Weights of a small transformer language model: biases, attention sinks.
Each number is 50 + 15 x the weight over its row's rms, rounded and kept within 0 to 99. Layers, rows and columns count from 0. The size before them is the row's rms in percent of the matrix's.

# down: layer 9 MLP down (transposed), 3840x640, rms 0.0079, rows 1684-1705, columns 0-159
# up: layer 9 MLP up, 3840x640, rms 0.0161, rows 1685-1705, columns 0-159
down1684 105:24 15 46 48 46 57 39 50 91 44 40 76 45 87 59 72 39 46 30 51 43 56 70 66 31 43 55 53 43 40 39 45 79 35 44 51 36 41 62 48 29 36 73 43 49 26 31 39 49 32 48 56 22 66 63 22 54 46 59 43 37 35 31 39 45 64 44 34 29 57 41 46 54 55 27 78 29 53 35 52 53 62 60 64 36 33 65 38 47 48 46 52 45 59 58 51 55 37 37 50 48 58 67 49 64 44 55 29 38 71 55 21 46 73 69 35 74 33 43 56 46 74 42 22 43 34 23 52 41 30 38 53 42 49 52 50 65 37 52 47 65 29 67 56 71 67 30 56 61 48 52 57 47 40 75 76 63 41 54 62
up1685 109:62 45 48 59 61 34 39 51 61 23 27 56 60 63 53 18 47 31 35 47 24 22 28 58 51 44 28 67 48 58 73 65 52 45 65 70 35 68 47 52 38 64 66 27 47 48 53 50 48 39 37 75 39 31 70 47 51 58 41 32 56 43 41 51 48 52 66 60 12 80 36 77 08 48 63 71 39 77 47 45 09 58 47 46 44 53 66 40 49 49 80 51 50 67 43 39 52 37 67 57 50 61 61 58 40 62 25 39 61 41 47 39 55 53 32 97 48 59 57 52 62 46 29 58 40 29 60 34 44 38 70 61 45 40 53 35 42 61 68 28 41 63 55 52 69 48 50 51 47 59 68 54 65 37 75 63 47 68 54 60
down1685 107:46 48 58 63 43 37 32 82 54 52 62 43 72 65 44 48 60 53 46 43 42 22 73 44 50 39 62 51 51 65 53 58 86 40 65 34 57 58 41 58 56 32 34 48 63 39 62 62 62 61 41 56 28 44 51 44 62 32 39 57 37 28 46 48 26 49 43 50 26 31 46 60 57 53 26 81 66 54 62 39 59 54 29 45 35 27 62 29 35 55 65 37 73 45 71 66 71 42 40 53 40 69 41 47 36 60 81 50 74 29 71 52 46 58 59 38 71 69 68 69 42 54 39 60 22 40 26 60 28 44 43 57 31 57 35 53 45 57 38 36 67 64 22 24 50 48 71 39 49 56 64 26 34 79 57 35 41 42 42 57
up1686 098:70 67 79 28 38 65 79 27 48 60 53 42 50 47 34 49 38 42 23 75 70 49 55 69 49 39 40 54 52 77 48 80 24 61 73 53 75 53 31 25 41 59 60 60 34 50 58 36 60 27 34 32 31 56 18 64 61 62 43 33 27 62 49 80 40 29 49 53 47 40 85 27 34 36 61 41 60 71 74 48 40 73 49 15 53 69 33 65 46 39 70 71 34 65 47 65 36 31 51 50 43 41 51 64 65 50 45 52 45 56 65 41 59 46 60 72 41 44 34 57 40 34 52 40 28 61 18 35 48 33 60 56 23 68 30 65 48 68 21 66 59 43 32 59 66 65 44 40 61 52 38 76 60 54 61 68 57 50 51 44
down1686 096:67 46 51 62 60 48 58 32 43 30 68 59 47 64 16 36 55 54 68 65 66 43 40 37 58 46 46 37 60 54 37 69 51 26 66 50 40 59 61 71 58 65 35 74 86 70 49 46 53 25 34 84 54 22 58 30 57 40 51 42 40 46 58 26 37 62 70 24 73 71 34 66 59 56 64 46 47 36 59 44 42 28 76 73 71 39 56 62 47 37 40 61 61 85 50 72 49 56 74 50 62 33 52 67 48 54 61 75 39 54 56 56 33 53 15 60 59 35 84 63 75 74 58 70 52 49 41 75 67 67 55 80 64 65 76 39 68 51 72 34 69 43 68 41 52 71 64 41 61 48 48 42 46 49 43 52 59 43 25 66
up1687 102:41 45 40 45 56 57 30 46 33 40 19 51 34 69 63 49 47 45 34 37 62 34 64 27 50 46 63 56 46 08 50 69 48 60 54 58 53 54 55 73 23 46 45 79 81 63 44 20 62 53 47 81 52 37 45 41 42 40 60 67 59 41 33 37 44 54 49 50 62 51 46 28 72 48 61 43 44 58 68 52 35 82 55 49 51 70 45 24 66 57 67 41 31 64 54 52 45 49 35 63 38 23 60 46 34 47 56 53 32 53 45 55 52 27 77 72 64 41 45 24 44 64 68 61 48 65 42 64 40 78 46 30 58 41 59 86 45 63 52 60 32 58 51 67 45 26 45 65 51 54 74 66 18 53 18 38 66 55 24 62
down1687 098:54 45 66 36 40 48 46 60 34 67 76 42 58 47 50 45 55 52 68 65 46 35 81 66 44 13 45 75 25 30 41 43 45 53 76 50 50 73 11 42 47 61 11 41 51 67 59 26 69 64 46 74 16 55 54 38 35 63 50 40 55 33 61 38 59 39 33 39 54 20 45 40 50 54 43 42 41 54 79 46 66 22 44 65 41 68 54 59 54 62 51 48 44 40 50 47 26 57 35 55 61 36 67 44 33 15 55 62 56 55 38 37 71 56 65 44 88 42 28 26 84 52 71 28 61 45 77 40 66 69 57 57 41 33 75 75 59 59 40 41 43 51 55 53 58 33 38 31 50 55 41 62 49 70 47 49 49 44 64 45
up1688 091:71 41 66 27 56 49 41 83 31 20 34 80 56 39 45 43 63 60 65 42 32 45 39 55 69 41 51 25 79 57 31 56 43 80 32 35 46 65 27 38 49 65 27 74 44 61 44 64 33 55 89 28 38 66 40 36 64 38 46 26 44 47 52 66 77 62 35 41 57 71 61 57 76 53 35 58 44 47 21 29 51 76 52 76 61 47 82 58 69 56 57 33 47 45 28 60 62 51 61 47 68 42 46 41 68 51 45 48 53 44 45 32 59 51 48 39 88 47 47 54 36 32 50 50 54 37 47 67 56 49 75 23 38 51 47 35 72 42 35 36 59 54 62 37 44 41 43 78 32 47 53 33 48 48 33 30 65 46 55 55
down1688 094:45 48 58 67 57 52 31 77 68 52 43 52 49 52 37 50 51 40 61 56 51 37 45 58 57 33 51 81 31 34 69 66 36 16 61 51 25 72 67 13 57 37 77 55 68 69 43 64 54 37 31 50 42 31 13 21 32 19 64 49 31 53 51 56 52 74 43 43 49 52 50 49 43 32 75 56 52 46 39 26 12 82 63 58 46 68 51 43 49 53 35 29 24 43 51 35 43 48 46 68 31 60 66 17 56 35 61 52 45 57 46 49 40 46 35 62 54 57 61 54 70 67 49 44 61 06 43 66 47 42 87 30 44 59 54 32 74 53 32 72 30 40 50 72 42 40 62 49 32 35 58 62 51 57 51 48 21 55 62 25
up1689 096:43 45 61 73 39 47 50 45 73 68 26 52 66 63 37 62 43 47 36 51 41 64 53 68 66 17 81 41 53 31 47 49 73 81 48 56 46 25 36 49 27 21 56 33 54 56 47 36 38 58 55 27 39 36 34 47 37 45 53 70 19 22 67 90 20 53 40 62 63 45 20 42 57 56 61 35 56 56 46 73 49 57 72 59 37 51 43 69 65 77 58 41 56 80 83 57 53 52 55 42 44 58 51 49 76 54 57 12 40 35 39 78 75 44 60 65 60 53 50 71 54 28 77 49 58 48 41 76 33 37 44 64 48 55 45 69 58 63 24 30 43 80 67 33 31 52 57 67 41 32 36 47 55 65 54 60 59 85 65 24
down1689 098:66 58 52 57 41 52 51 39 45 28 44 19 77 29 57 36 72 66 65 34 64 52 47 72 36 34 58 33 77 29 43 24 50 73 36 81 35 36 42 72 52 68 37 61 54 43 62 56 60 59 50 50 49 45 33 52 34 38 34 77 53 45 66 45 44 70 43 69 73 44 34 37 49 00 53 30 55 66 38 36 49 61 73 81 65 73 69 64 54 19 27 63 54 48 57 25 46 24 56 55 48 35 53 39 50 46 53 45 37 66 55 20 38 56 32 18 40 23 53 22 44 68 52 54 49 41 52 40 46 81 59 37 26 17 80 64 50 36 81 36 48 57 43 67 35 70 69 61 76 55 39 59 47 48 31 36 51 68 37 40
up1690 089:26 40 57 67 36 41 52 60 43 30 56 53 60 30 27 35 54 73 51 34 44 66 58 49 81 37 44 68 57 51 63 56 56 58 54 33 35 40 45 54 37 21 67 38 59 61 37 35 39 30 60 26 58 47 14 14 56 41 41 58 49 63 60 65 84 40 31 59 72 30 38 60 59 57 54 41 27 75 36 64 49 37 31 47 45 33 64 31 32 60 48 51 71 51 41 28 70 47 54 53 48 53 64 51 64 52 58 00 57 22 28 62 71 50 60 59 58 46 50 67 51 48 42 47 68 40 34 84 55 39 54 55 48 57 77 60 67 84 78 32 56 45 47 24 35 30 58 47 49 29 49 46 63 36 47 75 35 60 39 42
down1690 092:42 38 37 40 35 51 48 56 44 32 57 59 85 60 58 68 52 48 73 62 44 62 43 59 68 54 44 81 56 38 67 46 53 62 48 45 33 58 54 41 66 42 67 76 65 62 22 77 26 49 72 16 98 68 18 44 46 20 61 45 81 58 24 61 47 47 49 49 67 38 40 32 47 19 49 41 45 46 11 43 57 65 61 60 44 48 74 92 54 40 24 12 44 45 56 70 42 71 35 66 41 47 32 55 19 47 29 52 45 33 50 69 52 60 54 78 64 94 54 23 46 81 65 49 87 62 44 44 53 46 66 50 51 52 44 48 72 63 48 47 42 61 58 66 60 53 52 54 65 47 74 45 69 44 63 18 60 38 43 62
up1691 092:59 69 54 42 25 56 70 59 34 61 51 21 73 38 48 60 47 46 34 43 67 41 65 49 62 31 58 51 32 38 57 60 58 52 48 55 25 50 51 67 49 54 38 56 31 40 49 60 58 38 55 31 35 64 35 52 32 50 76 52 45 39 45 41 40 75 23 42 30 35 20 40 41 45 62 31 29 79 57 43 40 52 36 50 53 61 53 42 29 52 47 51 41 28 59 72 54 72 66 38 20 37 54 60 81 44 62 44 21 30 54 35 55 53 59 35 42 53 41 49 57 53 81 73 67 19 82 51 55 37 64 25 53 31 41 48 54 59 43 62 55 73 68 43 70 51 52 49 49 44 65 44 47 44 36 54 62 63 35 73
down1691 101:36 28 55 16 54 53 56 66 66 66 50 56 48 44 33 69 43 54 53 54 42 42 45 46 53 39 24 39 61 57 79 25 31 40 43 61 65 47 73 70 63 57 21 75 39 42 59 57 44 27 70 67 36 45 32 36 64 86 45 44 35 61 69 52 50 66 35 59 51 27 25 61 39 62 41 55 69 43 53 54 52 46 64 37 16 46 09 68 58 51 35 37 48 64 34 96 58 52 38 60 53 36 70 35 54 56 36 35 71 41 44 47 50 57 54 47 77 65 38 57 69 52 49 44 59 42 53 35 81 38 56 20 63 72 63 79 58 38 56 17 33 67 24 41 75 49 60 34 72 60 24 53 48 37 50 43 53 50 13 52
up1692 111:27 58 43 48 54 63 54 69 66 77 67 48 21 39 25 45 50 53 61 45 35 61 58 57 54 67 58 64 37 45 42 49 51 40 61 61 41 57 64 38 49 41 49 56 57 41 59 55 63 21 71 60 45 58 49 78 34 42 60 54 36 70 89 62 67 35 63 43 26 62 48 39 51 61 38 60 68 40 42 46 47 73 57 50 63 55 79 78 35 52 67 47 31 27 73 41 77 76 36 66 74 87 59 37 27 35 75 41 41 72 52 33 69 90 46 57 59 36 46 45 34 68 47 33 41 54 74 53 37 18 80 46 42 30 43 50 36 46 60 48 51 57 47 63 20 29 60 56 48 73 60 55 41 36 61 53 67 89 38 74
down1692 099:61 79 48 39 54 59 48 25 29 46 61 18 62 54 45 56 45 44 68 66 40 31 70 79 29 68 51 48 61 60 28 64 45 81 43 36 62 53 58 46 46 66 35 36 45 38 68 60 48 22 42 71 70 67 41 53 55 46 48 59 84 48 40 54 69 80 36 55 45 57 56 73 54 56 51 61 12 36 33 29 55 58 64 05 62 47 55 69 30 42 37 63 27 61 50 52 53 53 30 50 46 72 62 53 57 63 48 67 38 63 54 52 58 48 29 61 24 36 48 58 49 53 67 30 51 68 72 64 45 67 71 61 52 49 41 72 64 44 59 51 99 67 50 59 31 61 65 39 28 86 73 48 47 52 81 54 76 51 17 65
up1693 099:49 59 40 34 48 45 23 41 48 34 37 31 55 37 56 31 61 40 18 71 45 72 23 37 65 58 29 46 22 64 72 51 54 28 54 48 65 56 60 46 51 54 26 61 69 80 50 27 64 60 52 32 30 54 70 48 27 49 56 52 57 59 59 39 58 57 60 57 39 61 59 61 56 55 48 53 41 41 56 54 48 78 61 46 20 55 82 38 30 75 57 43 44 53 49 60 52 44 35 58 76 62 40 54 39 40 20 89 42 75 49 42 26 42 74 51 69 35 54 57 37 46 61 48 54 42 41 37 78 42 69 28 83 19 37 66 62 52 49 46 42 36 52 34 52 35 34 55 60 55 52 65 41 11 23 31 70 27 35 25
down1693 102:60 38 69 63 51 54 55 57 55 53 62 61 44 37 71 40 56 41 67 11 66 60 56 77 35 57 26 44 60 66 05 33 51 70 60 73 34 60 51 43 86 68 49 37 56 39 62 59 44 38 61 65 76 31 49 61 36 36 49 52 68 53 83 57 40 62 52 58 34 47 57 78 65 62 54 55 48 71 39 31 77 37 63 64 39 31 68 67 68 56 35 67 46 47 52 53 38 54 28 47 79 65 50 58 41 74 66 42 45 53 85 47 30 48 26 53 50 35 64 58 62 69 60 57 35 46 59 57 46 55 38 67 61 31 48 21 43 59 32 40 31 38 71 46 62 46 21 59 42 63 72 46 52 58 23 53 63 38 77 45
up1694 101:50 63 62 49 63 60 44 68 53 66 37 43 56 68 25 43 47 37 66 51 64 63 55 56 56 26 51 50 31 85 32 74 47 55 58 38 53 51 39 45 47 54 49 39 54 49 70 44 46 20 43 59 43 47 59 14 79 30 61 69 49 14 50 57 63 29 52 68 71 46 64 38 48 35 29 56 51 26 69 42 49 50 47 62 71 54 69 42 68 53 40 39 66 53 39 60 35 52 38 53 56 59 54 56 65 68 35 20 41 41 76 56 62 56 42 40 24 58 82 81 69 36 21 60 41 62 53 51 63 61 45 51 56 39 64 62 42 32 45 58 55 63 69 52 42 57 62 52 51 60 42 43 64 45 51 47 60 64 29 66
down1694 098:66 41 61 73 06 47 48 30 45 46 60 37 54 59 67 07 51 55 39 55 36 56 68 33 46 63 55 78 60 50 51 67 11 44 56 37 28 73 39 83 70 47 75 25 41 54 59 24 49 57 51 53 31 62 41 36 52 57 53 64 59 44 36 70 38 25 56 48 58 76 44 56 29 33 60 21 69 37 64 14 51 46 71 50 44 27 54 49 51 61 58 44 26 32 45 15 57 27 52 35 58 59 50 71 30 28 56 30 45 56 43 60 35 34 29 54 51 58 45 45 43 71 73 47 55 37 56 61 45 59 39 20 35 46 41 58 58 83 47 57 55 56 40 44 49 51 76 38 48 61 61 51 54 53 27 28 65 50 55 68
up1695 103:39 54 59 62 64 60 32 48 89 31 44 43 38 62 54 49 45 38 42 48 54 33 37 25 55 73 43 55 73 42 32 57 40 51 66 44 58 45 40 49 62 51 44 12 52 41 47 40 70 67 48 63 23 65 41 43 46 45 64 70 52 49 10 47 45 37 31 38 51 43 34 49 65 59 57 29 59 73 50 84 52 49 55 70 56 39 69 48 47 34 52 46 59 29 45 49 40 37 43 71 30 66 43 26 54 53 45 63 32 76 40 52 69 53 51 51 51 65 44 58 58 57 39 77 42 72 64 32 60 66 66 55 43 60 66 63 59 53 43 35 68 28 49 48 39 55 40 63 66 78 37 54 70 42 72 41 39 55 45 44
down1695 101:48 52 31 44 47 45 39 42 59 36 51 41 47 51 62 52 60 35 62 61 33 90 68 56 59 81 51 53 74 54 38 20 52 63 52 39 53 47 46 54 33 53 48 77 44 48 55 46 63 53 50 64 81 58 61 61 25 40 78 69 55 40 28 45 51 51 30 57 10 60 58 75 64 64 44 50 59 70 83 48 50 60 44 93 34 65 57 51 54 30 50 58 58 67 36 71 40 46 49 55 47 44 53 41 66 36 69 57 65 70 72 46 52 53 42 37 42 66 53 32 44 46 49 54 16 69 50 70 49 45 92 38 65 58 42 18 34 54 53 49 79 60 50 45 53 68 45 70 68 48 39 60 48 41 37 25 87 58 36 38
up1696 095:51 49 52 64 67 69 50 46 50 68 43 49 51 43 52 65 28 41 33 47 28 50 43 43 54 43 45 20 51 50 42 56 79 54 52 51 50 93 45 57 55 34 61 70 43 42 41 73 71 25 70 66 27 61 29 48 37 67 53 55 35 73 45 71 38 45 26 35 65 78 86 40 51 42 67 61 55 65 39 41 31 52 40 59 26 40 55 54 62 57 58 48 34 47 70 76 59 40 48 57 63 51 47 47 47 34 46 58 55 87 63 31 53 23 05 68 49 69 46 49 51 46 38 56 99 49 43 70 09 58 67 55 52 46 45 36 79 43 26 06 52 61 48 51 49 39 81 63 65 57 63 33 55 45 41 31 33 77 51 26
down1696 102:45 57 54 45 34 59 48 47 54 46 35 44 36 59 40 29 47 29 32 44 70 49 65 59 64 51 68 72 23 27 53 41 54 28 51 20 79 44 62 48 46 51 64 57 42 50 58 32 61 54 50 39 31 64 49 50 29 43 47 70 48 52 42 76 71 65 65 29 41 38 65 53 31 68 01 40 39 56 64 45 33 39 43 62 56 66 59 54 45 25 27 42 84 76 29 41 67 44 53 77 28 63 71 38 42 48 69 43 50 50 52 68 34 41 71 56 37 68 46 36 28 61 32 43 59 52 40 27 79 59 59 43 18 70 53 58 64 27 34 67 36 47 63 39 55 65 52 24 22 43 53 76 57 74 35 66 47 34 54 52
up1697 097:59 58 40 60 28 30 34 44 47 31 39 24 59 48 31 64 33 47 57 49 12 49 59 53 91 41 46 51 47 60 59 58 61 45 36 47 67 57 60 74 47 63 35 67 73 55 32 46 55 33 49 47 54 55 56 45 43 66 60 68 46 39 33 33 51 50 45 54 47 44 66 57 61 32 66 57 28 18 75 58 42 68 26 65 59 48 24 50 45 46 55 57 66 57 60 21 51 57 31 69 70 52 53 38 57 53 51 60 55 68 53 36 73 50 47 32 70 38 74 36 53 44 37 44 36 40 35 28 53 65 41 42 40 21 45 26 43 48 70 61 42 32 31 59 57 69 67 30 47 41 24 69 50 65 31 45 52 46 35 34
down1697 100:40 46 47 53 29 49 28 49 71 60 43 55 57 51 88 51 37 56 42 62 72 57 52 35 61 44 62 35 64 41 51 33 44 56 54 62 17 28 63 57 50 59 50 35 45 57 64 45 17 54 22 67 52 65 34 31 56 39 37 48 62 65 42 89 57 50 69 43 52 71 37 64 52 52 46 28 49 49 55 22 44 38 53 82 52 57 26 60 66 35 52 43 47 49 38 81 48 42 40 52 45 25 48 60 73 54 55 17 36 48 64 70 27 46 54 63 35 74 15 35 43 67 57 39 73 17 63 32 39 65 55 42 27 71 61 24 54 50 23 53 42 55 73 39 15 68 52 58 28 43 38 54 53 58 55 40 64 64 50 56
up1698 100:55 49 54 44 53 55 63 23 37 54 72 19 51 41 74 28 42 63 49 73 54 57 26 55 27 33 53 78 47 68 39 34 47 39 33 16 65 56 68 55 54 74 62 56 70 61 90 74 48 43 67 50 70 56 47 86 63 64 35 56 40 44 86 32 58 55 58 73 49 23 31 47 56 37 44 70 46 49 66 31 62 34 35 28 54 64 62 64 42 43 84 67 62 68 62 63 09 59 40 69 62 28 73 51 47 18 42 75 68 46 56 43 62 70 36 69 20 49 76 52 61 42 46 61 44 67 54 73 29 64 54 44 51 25 63 37 45 74 60 34 54 77 25 59 21 60 31 46 54 66 55 72 73 20 44 38 74 52 47 43
down1698 089:72 55 90 58 58 61 25 52 48 54 63 43 38 41 50 39 43 48 53 54 39 44 41 52 56 55 65 33 54 34 33 52 49 58 52 40 50 64 52 48 35 46 51 40 12 72 64 59 61 76 21 24 48 26 60 39 71 34 45 09 36 59 52 48 52 83 59 43 49 69 44 52 52 31 67 50 31 37 64 64 55 46 41 10 56 42 30 27 29 63 46 53 43 56 42 63 70 64 54 62 55 67 17 61 25 62 68 27 34 55 57 58 58 10 65 31 68 55 66 61 55 47 34 38 32 66 59 60 52 31 52 53 40 42 41 87 55 46 62 35 32 56 69 51 43 41 71 50 61 38 77 58 41 32 20 51 54 90 63 60
up1699 110:65 43 42 40 28 83 48 52 72 53 58 57 45 61 43 26 21 28 14 46 19 67 41 55 57 46 43 60 51 43 67 20 53 53 58 48 47 22 33 52 56 43 66 56 72 40 32 49 39 48 49 37 34 52 65 48 45 56 67 27 52 30 46 69 63 57 60 47 45 77 41 44 59 64 49 46 53 47 34 51 57 48 47 36 43 38 28 45 69 64 53 57 58 57 62 32 60 45 46 36 60 70 51 51 61 63 59 30 47 37 34 45 63 42 55 47 53 62 58 45 71 33 49 25 54 60 61 67 68 19 27 70 49 55 43 78 38 71 43 60 55 61 44 39 21 46 56 43 47 65 43 63 60 54 67 33 48 75 25 40
down1699 107:48 51 69 99 37 69 37 51 40 51 45 55 27 58 53 27 78 62 55 28 40 45 53 20 41 68 45 54 52 45 30 36 41 77 47 00 49 68 21 58 66 13 69 56 32 77 37 46 31 48 35 32 33 29 31 31 53 40 41 66 62 37 51 65 66 44 68 63 62 32 52 31 47 50 60 36 66 49 43 61 25 47 49 52 51 51 61 42 46 47 48 42 42 47 75 75 54 36 64 47 73 50 62 47 62 37 24 42 44 60 59 43 58 74 56 53 44 60 46 76 53 54 48 69 68 41 41 31 49 40 58 26 32 47 56 49 74 53 69 50 36 54 33 28 32 51 66 25 61 84 48 37 47 43 36 43 82 46 61 34
up1700 093:60 71 56 64 58 67 76 83 55 44 54 32 42 61 49 34 58 59 45 70 31 57 66 50 50 32 51 25 26 40 53 47 43 65 60 69 56 29 38 37 50 18 14 42 32 61 31 75 37 49 76 50 41 55 43 34 39 65 57 58 80 81 65 53 46 28 28 56 30 20 50 54 46 54 59 35 68 55 74 41 58 42 56 78 76 46 25 37 44 51 52 49 56 57 65 33 25 38 32 62 69 44 38 34 42 66 57 59 62 62 43 39 53 65 66 59 37 36 34 49 69 38 49 14 43 63 54 37 58 49 57 47 50 28 38 46 44 31 54 65 49 51 65 21 06 40 52 48 51 64 66 61 36 53 49 50 48 63 79 70
down1700 099:62 56 44 58 44 57 73 58 58 44 19 50 49 56 41 41 47 40 57 61 48 43 69 51 60 26 34 61 50 47 12 55 66 30 43 44 30 67 62 58 49 85 64 75 40 47 62 39 23 48 35 47 47 58 42 45 42 56 43 61 50 48 91 54 41 48 48 61 47 47 54 63 33 56 48 37 75 64 60 69 44 74 35 73 79 69 42 29 45 63 56 48 61 50 25 56 42 65 35 39 43 47 39 77 58 33 30 60 27 72 61 54 48 40 43 51 43 50 37 59 39 29 31 49 63 60 55 49 49 47 55 74 50 60 29 55 47 40 85 61 49 45 36 76 34 34 36 64 63 69 46 62 58 71 46 56 22 32 73 66
up1701 100:49 60 63 44 65 55 50 49 62 47 63 49 45 35 56 74 23 40 51 55 35 54 62 47 46 50 49 54 45 68 59 65 72 50 33 41 42 78 48 53 61 71 58 47 53 78 44 59 89 45 54 68 28 49 61 27 60 66 62 50 60 66 54 37 80 56 16 53 48 51 57 48 47 54 48 52 69 56 78 15 61 50 19 52 40 27 49 46 48 74 64 58 16 47 41 49 32 44 50 71 36 45 19 49 63 54 31 43 29 48 37 29 63 63 41 54 55 72 45 39 28 34 51 37 44 46 59 77 21 38 52 49 28 41 57 51 57 71 73 45 26 48 39 41 64 43 56 34 80 35 40 24 59 34 64 47 57 52 41 46
down1701 099:72 50 33 55 60 53 55 69 47 36 26 57 38 53 35 52 62 58 67 79 25 54 56 49 75 69 36 32 46 64 64 71 75 71 57 50 31 47 61 31 55 38 84 47 77 38 44 56 50 49 36 41 60 52 44 55 52 41 42 78 37 50 61 40 73 42 32 48 62 52 52 30 67 66 38 46 50 61 53 61 53 60 43 42 03 39 40 69 71 42 50 29 64 32 41 44 70 24 56 36 60 41 42 41 48 40 51 54 43 47 67 46 40 59 65 78 53 62 46 49 54 35 38 54 45 36 34 56 60 52 48 44 27 35 75 69 60 57 60 68 55 51 42 52 57 47 57 54 38 33 78 54 39 61 70 61 49 37 47 45
up1702 110:41 51 66 33 55 43 52 31 25 10 24 40 38 41 78 70 39 45 61 36 20 44 35 62 73 32 46 60 32 57 19 59 43 50 73 64 69 68 70 37 32 75 56 43 62 34 27 68 48 49 70 31 67 55 69 51 28 36 56 32 42 44 65 60 66 40 60 56 51 32 79 67 68 64 65 68 75 70 32 71 59 53 36 53 23 45 75 45 36 54 31 62 65 37 39 43 66 43 38 40 56 63 74 70 62 75 30 57 51 36 31 63 42 43 07 50 58 35 58 43 51 40 44 41 53 45 52 56 24 29 55 55 58 52 52 44 73 45 43 41 57 50 72 76 85 46 30 44 53 37 52 65 68 42 43 69 23 51 55 31
down1702 105:53 41 46 53 39 54 57 54 52 38 71 38 44 48 21 46 28 50 40 67 50 23 34 64 23 28 67 49 36 71 73 69 33 54 31 48 43 35 24 49 46 63 32 63 41 18 71 18 58 63 51 59 60 41 54 24 62 62 23 72 63 19 69 44 36 55 52 44 44 39 37 52 28 34 61 20 37 52 40 52 36 42 38 60 59 64 51 66 70 33 40 68 72 65 31 60 54 41 53 77 38 63 25 61 64 41 73 56 55 66 44 42 69 41 47 38 41 35 52 43 33 75 54 48 45 31 64 50 68 64 36 35 47 59 64 65 55 24 62 45 45 42 66 20 39 70 44 33 24 40 54 40 64 99 58 55 56 45 63 38
up1703 099:20 50 42 57 34 32 50 53 31 66 62 62 56 74 43 26 41 52 50 25 72 42 48 45 50 30 42 34 36 52 23 47 34 44 23 14 47 61 39 56 49 38 71 71 74 36 33 55 68 48 61 26 33 41 64 68 53 60 47 73 42 49 38 44 30 48 43 54 69 35 35 67 54 57 47 37 39 54 49 62 42 93 61 50 77 51 30 51 45 36 55 35 93 68 54 63 65 66 64 56 50 58 49 51 61 57 61 65 52 24 35 31 38 48 41 51 54 55 65 55 50 28 63 68 58 49 55 62 78 30 46 69 39 55 27 78 35 45 28 55 50 50 56 78 22 65 62 90 30 51 38 60 45 40 44 50 66 68 36 54
down1703 107:49 70 55 60 52 68 46 71 58 62 70 47 75 42 58 33 54 48 42 65 79 30 69 40 64 61 68 60 56 31 67 33 58 61 54 42 72 51 14 67 42 48 29 62 61 46 61 20 58 55 50 58 54 48 42 78 08 53 14 45 54 66 49 13 34 40 35 48 47 47 69 84 52 28 44 44 44 59 39 46 54 54 71 59 70 75 69 37 53 37 63 39 51 40 42 64 55 35 63 16 54 36 54 38 64 58 49 22 44 29 54 61 56 58 54 27 60 41 61 30 62 36 67 53 38 76 44 36 42 59 19 38 39 51 34 80 49 82 86 44 65 64 29 47 53 60 49 70 67 45 39 58 57 38 51 19 49 56 39 67
up1704 098:78 50 48 22 67 38 48 34 46 51 59 65 36 26 48 26 47 54 62 32 32 64 47 76 61 37 62 41 46 57 19 62 52 43 24 62 59 59 50 39 45 44 55 43 75 58 44 44 46 65 54 79 47 32 43 44 30 53 42 57 62 52 31 45 56 43 70 42 44 45 63 76 55 56 67 60 14 24 54 28 47 70 44 58 63 67 66 58 35 59 39 22 38 45 55 59 53 42 55 36 44 60 47 20 23 57 62 18 70 42 64 62 50 41 54 43 46 70 64 51 66 43 38 76 35 61 32 36 18 33 37 54 35 66 46 40 64 61 64 58 47 42 45 38 73 30 39 49 61 60 40 34 60 52 40 55 36 47 61 51
down1704 102:50 54 61 58 42 67 61 51 86 62 65 60 62 74 43 49 46 65 67 63 89 47 46 33 61 52 52 65 47 71 66 47 54 59 47 60 41 67 54 56 56 37 52 67 70 42 27 60 73 53 59 61 48 81 45 55 58 47 86 33 50 54 58 64 76 51 45 56 79 67 32 25 68 42 69 55 60 71 49 44 60 46 38 54 70 68 28 56 42 42 26 46 39 29 82 31 48 63 40 66 40 30 26 44 56 30 68 46 34 17 29 40 62 43 71 75 52 42 47 64 64 42 45 66 36 51 46 35 75 74 50 81 29 64 62 64 69 31 22 43 46 45 58 22 60 50 44 64 70 44 64 83 68 47 43 48 80 64 48 38
up1705 106:38 35 73 47 57 43 56 49 42 62 70 33 24 48 16 37 74 67 58 46 37 42 47 58 69 39 70 54 27 68 53 54 37 46 42 55 52 67 50 37 76 27 34 71 49 32 43 27 29 35 73 41 64 35 53 66 54 46 36 44 59 38 46 80 45 57 37 37 26 58 59 39 62 61 55 58 45 45 31 56 75 47 50 45 24 21 54 54 59 54 40 39 46 50 68 62 52 33 42 45 50 68 53 24 53 47 60 45 56 40 33 47 33 60 18 42 63 50 60 68 42 55 35 32 41 57 36 46 51 45 26 54 50 31 53 42 46 35 63 59 50 54 29 56 35 34 54 63 52 55 43 27 51 58 63 47 62 96 55 63
down1705 104:22 48 52 52 47 60 26 43 58 49 87 54 38 44 44 57 30 44 62 66 24 48 58 26 40 52 31 67 69 51 23 44 55 48 35 21 61 44 46 27 49 56 33 34 46 39 28 50 73 25 51 58 46 40 77 59 67 59 37 40 43 55 93 38 58 38 42 45 38 62 48 67 42 70 50 60 36 29 52 55 69 50 37 74 64 55 54 65 65 77 38 54 33 35 45 59 58 39 39 39 50 59 70 43 36 51 48 77 67 41 45 40 59 51 58 53 37 57 69 64 51 52 51 29 50 42 31 50 86 59 10 58 46 70 59 74 65 47 66 29 58 57 42 39 62 44 48 29 43 74 48 56 34 70 53 55 65 54 45 85